{"parallel_block": false, "init_std_down": 0.0035, "lr": 0.004, "seq_len": 512}
Each number is 500 + 40 x the weight over its row's rms, rounded and kept within 0 to 999. Layers, rows and columns count from 0. Numbers have three digits each. The size before them is the row's rms in percent of the matrix's.

# v: layer 6 attention value, 256x256, rms 0.132, rows 230-235, columns 0-255
# o: layer 6 attention output (transposed), 256x256, rms 0.0913, rows 230-234, columns 0-255
v230 109:476429448558452485513535462530466479468466547465454438530575506494479539446461506481572533495499440465492486510533486550552518477513541480496532506464433492471504524475446511479501544521531540501497481468544450501557551533516482454416526493556527521462487502464410531478469524485492484548477428549489470425510540497526558506475442498534500493428476436471445496519552489554514468480575490487523519497539477488540445452480537526481489485510487444489475544479562538436521509503492404471559482482462439430518541540477491492569594466466498502537435414509423567446501428577521503540530479460534486572522506468538447518450572549485471488586499549531517528516558413536459494489485508388534470530431536511482559453558550511513448502487461452441486495471490452523426474570525451
o230 109:506452444488509513515542497470525458558462572535521512488481459551503572487487468471524566557546479420512454507567514569558525457491534477541517578487478500494488511502432452468542569484524583481483424498480481559545509461553509499425511495464523523450515433479476451450501480502534475412496530562547495442529542514546511554481475529501541417476555463517465484515504477527459500518488483504437503470505486476527504488536399465521544478545473464518502561522535517497528511559565392499555471475518507493484563590449496530495534465428488499570489408479464557488539463497443511500514407411530464506583522472535447479481496509556506447505512530575445518516492474550523505511513491398518467554458461479472577514560522427496538456590478541527493503516502455451443510459515524
v231 113:505545485547518439493526590549487493524489495525559427477511497520539512480467480515541523466463525527447476510503471501459450437544444493475451495465476544553498499447481555463526507498539469482533550444519526533454471449549465476478488353499459464423542493490472496522546474497506507503472437486544561506520487473589506545536458468468516516507470437588494467456443425428510574467476537476486499587508450513471434578472500469514483470488492512464412397568482466571467520554530428463504424496460452474461475523499530487553485523575496463526502492439453531481489420473525472493517481489479532468579499483510539505500563488519559546539503584519484519501508492560544524579541516470472552471502554491434517443476474458501576452453480462581432443525496541510469543494548516
o231 112:498539542541521500445530501515485492544473488541546450511523543490593530475554447502557481499493528521515442534544442498471487504488468501497448520427478472588568499482507540418597571501546480523509538450545448522474480526513429544497536421447465468443488458493493538548527461479558497490499464528535433503545443468518415518530566492469487515503478454575490462427491505492425591451465518596490494574563503510450552469475509440483492466458539478474523482524479531537546495468537435502528488489559546532529460500512485519457475541529506490544517502468490561548516481492459444443505535471418520470462557511525530441425576482545547587531516526513448546432436513452561511526523468454547556516548497496561487481501532428496523564403470525498480459519453475452523543511545463
v232 109:429526479455586449488457475475492515436493522502601486478553490534495477453522476479459577481511505543502502512475448523560481489455502466531526511504432459442562532544451422552540511485535452473494545492476555530484579547519563498450438510500448488459497535529457537514492502426498521523493493499506399411551429464518523510533465516462500564492534513592431452497546420433488517478527516497484469529489515535499485500554533502480486552478499439459552455450520566461495531519511485519537487432467488484536464436544449461423420580546514551431517550537431523519509509457555517477507546518530498479482462541467523551537560479556459559429509499517512504476486474515520485453550438479542495500483434467538464480470479568434492410525556522508524613536535535497525537548448491
o232 116:437516489476455432441482457481436497445472512474592557509440493489501490444600515501479470533530443550552515506497485513540474544480476518533511492486467441469500529555405392546524487474535483494520492480446516473534485572487501474433472515528499468491474562552472493454480509513542515511507494490484450373561519490500503478454463479511474525566487517546449447461542414513463487498570485484488458553471445564509555458447515519439428544450410421436468471476486567462540532517471511526504496436445473493536520488531491493419484503541468524530530507573530531497539549516378529483440577556535557477470487513448480522529476520557453524538568519489496544458468479502486474463519493476505442521495473535523517528523496456476476527544538522416480509578491522516519556420532574
v233 110:487430520495497500518428548518512485472433450544484548522478460502474560454465517530428523485506490532521525502463464568503453412438469584457497584568518565432465517479480473491484521483512474569533515490523439461510535470508549468390468491581496441489480497434505525494470571478494512557506563428444501546448448510515502549518494472519488450516536551521548427556479487465504572495489499485473454408468499430525474484523454417608477508481515464578474454499454516463445491541465472508534499536470540464475495492467544522472390473532502546533504509536504471526492498515531469528600471511511481477468495448494536525464488578534507546514484540550463527516462537487502519586459480518514475534527541518532578449483589520572471509518539524509498464476456477503505391420452516
o233 111:457523478506512492469470582501461500468435460520476478549495539492433532429463450438538469505532500537520504517499485502514429398455529472504525485605456527510434567427528468479524484511519439466541491538547489494554454526508442492447500502550501535528486486468471548461456535554496464548470538441424455568485518471538512436554504503530528475543513557532550436597526454454510496489469440517474489415568394458477494455491533517480471478453552461502439496527471538525519465514463485490490526536477445528469494521494561506472554519488519579523533482504495490497519442492522489470587486488455477468371478551556476503495511483484534495513492594540475545515555498495462540524452467549534510479528448508494568477472511512484539486509469516485558464557524467449516350414437495
v234 110:425544491474438492560471468483442515515521485488486509410452425484463485491502477495487480531521471534421484465445530514485452448462507501528530481480486457547479464500521529489451550499531529555523512567490364505467560495495459484489570479446457464533493547504465392489485489476489457490451392515469516492469529426459523536503496489474482535508520503470470515452480552555502512553578507449500473487519491501523515489525488499596492507530447462525546425539510534550422510439484463437518489533456529578505567458525491480484526492534415528522509507471518472459460472403529517478399426413483500411469523564496475540433553476495522471553466516484490552542552508513503481484441408495516507434466523539455474514498413563513605497478455462492541530520473468529522446514464500
o234 114:409463494515439451583520473484466531480536480533476533384454525503503465490444522570513487510498460511454441465475517464502491481480476490537462516522412445557465433475537521476520494520564572519523456496430357578488463497461510427477549483559541470501462484537487463472552438501473531425501479461551518507510495522487509472549546567467498468483525528497444435487473518510438499516540589465498540474532472504538535527461530410499501509510588516503457578553516557531419529450448540494512513516441515498432548440522504498517454448549483481501496425512575461537476482526552479516451439462421534519535461494514554515470486466469479527553526506531441475518504430463441515496491428531490506483518528497496450485532465515469478468508543538481523448465533538571449512475409444
v235 118:551503550461559524591515531443481527437620515501558529425471491485555516500581515532460531499515465528477418451482536472551521482466499416478501496513482461489487474521511480533487456528550500518418431518486491511487513446482453342590479563445524504521498446526507583493561518593507556532466463513520519513497519554511476557521462506506502537491485424383450558502532524539506573538540570549538511448412532528504497503453471482525465476439492418481558460467510496542531446500524511544482503560528499494562506499506488503479466467514520509491489483495520484581493499499502459526547471514549536505604525486439495519500489553503585578545497518491491507503458495454434531543495533501476476455508473444541445532511503500495552501496499461510534446459486510574505582517522545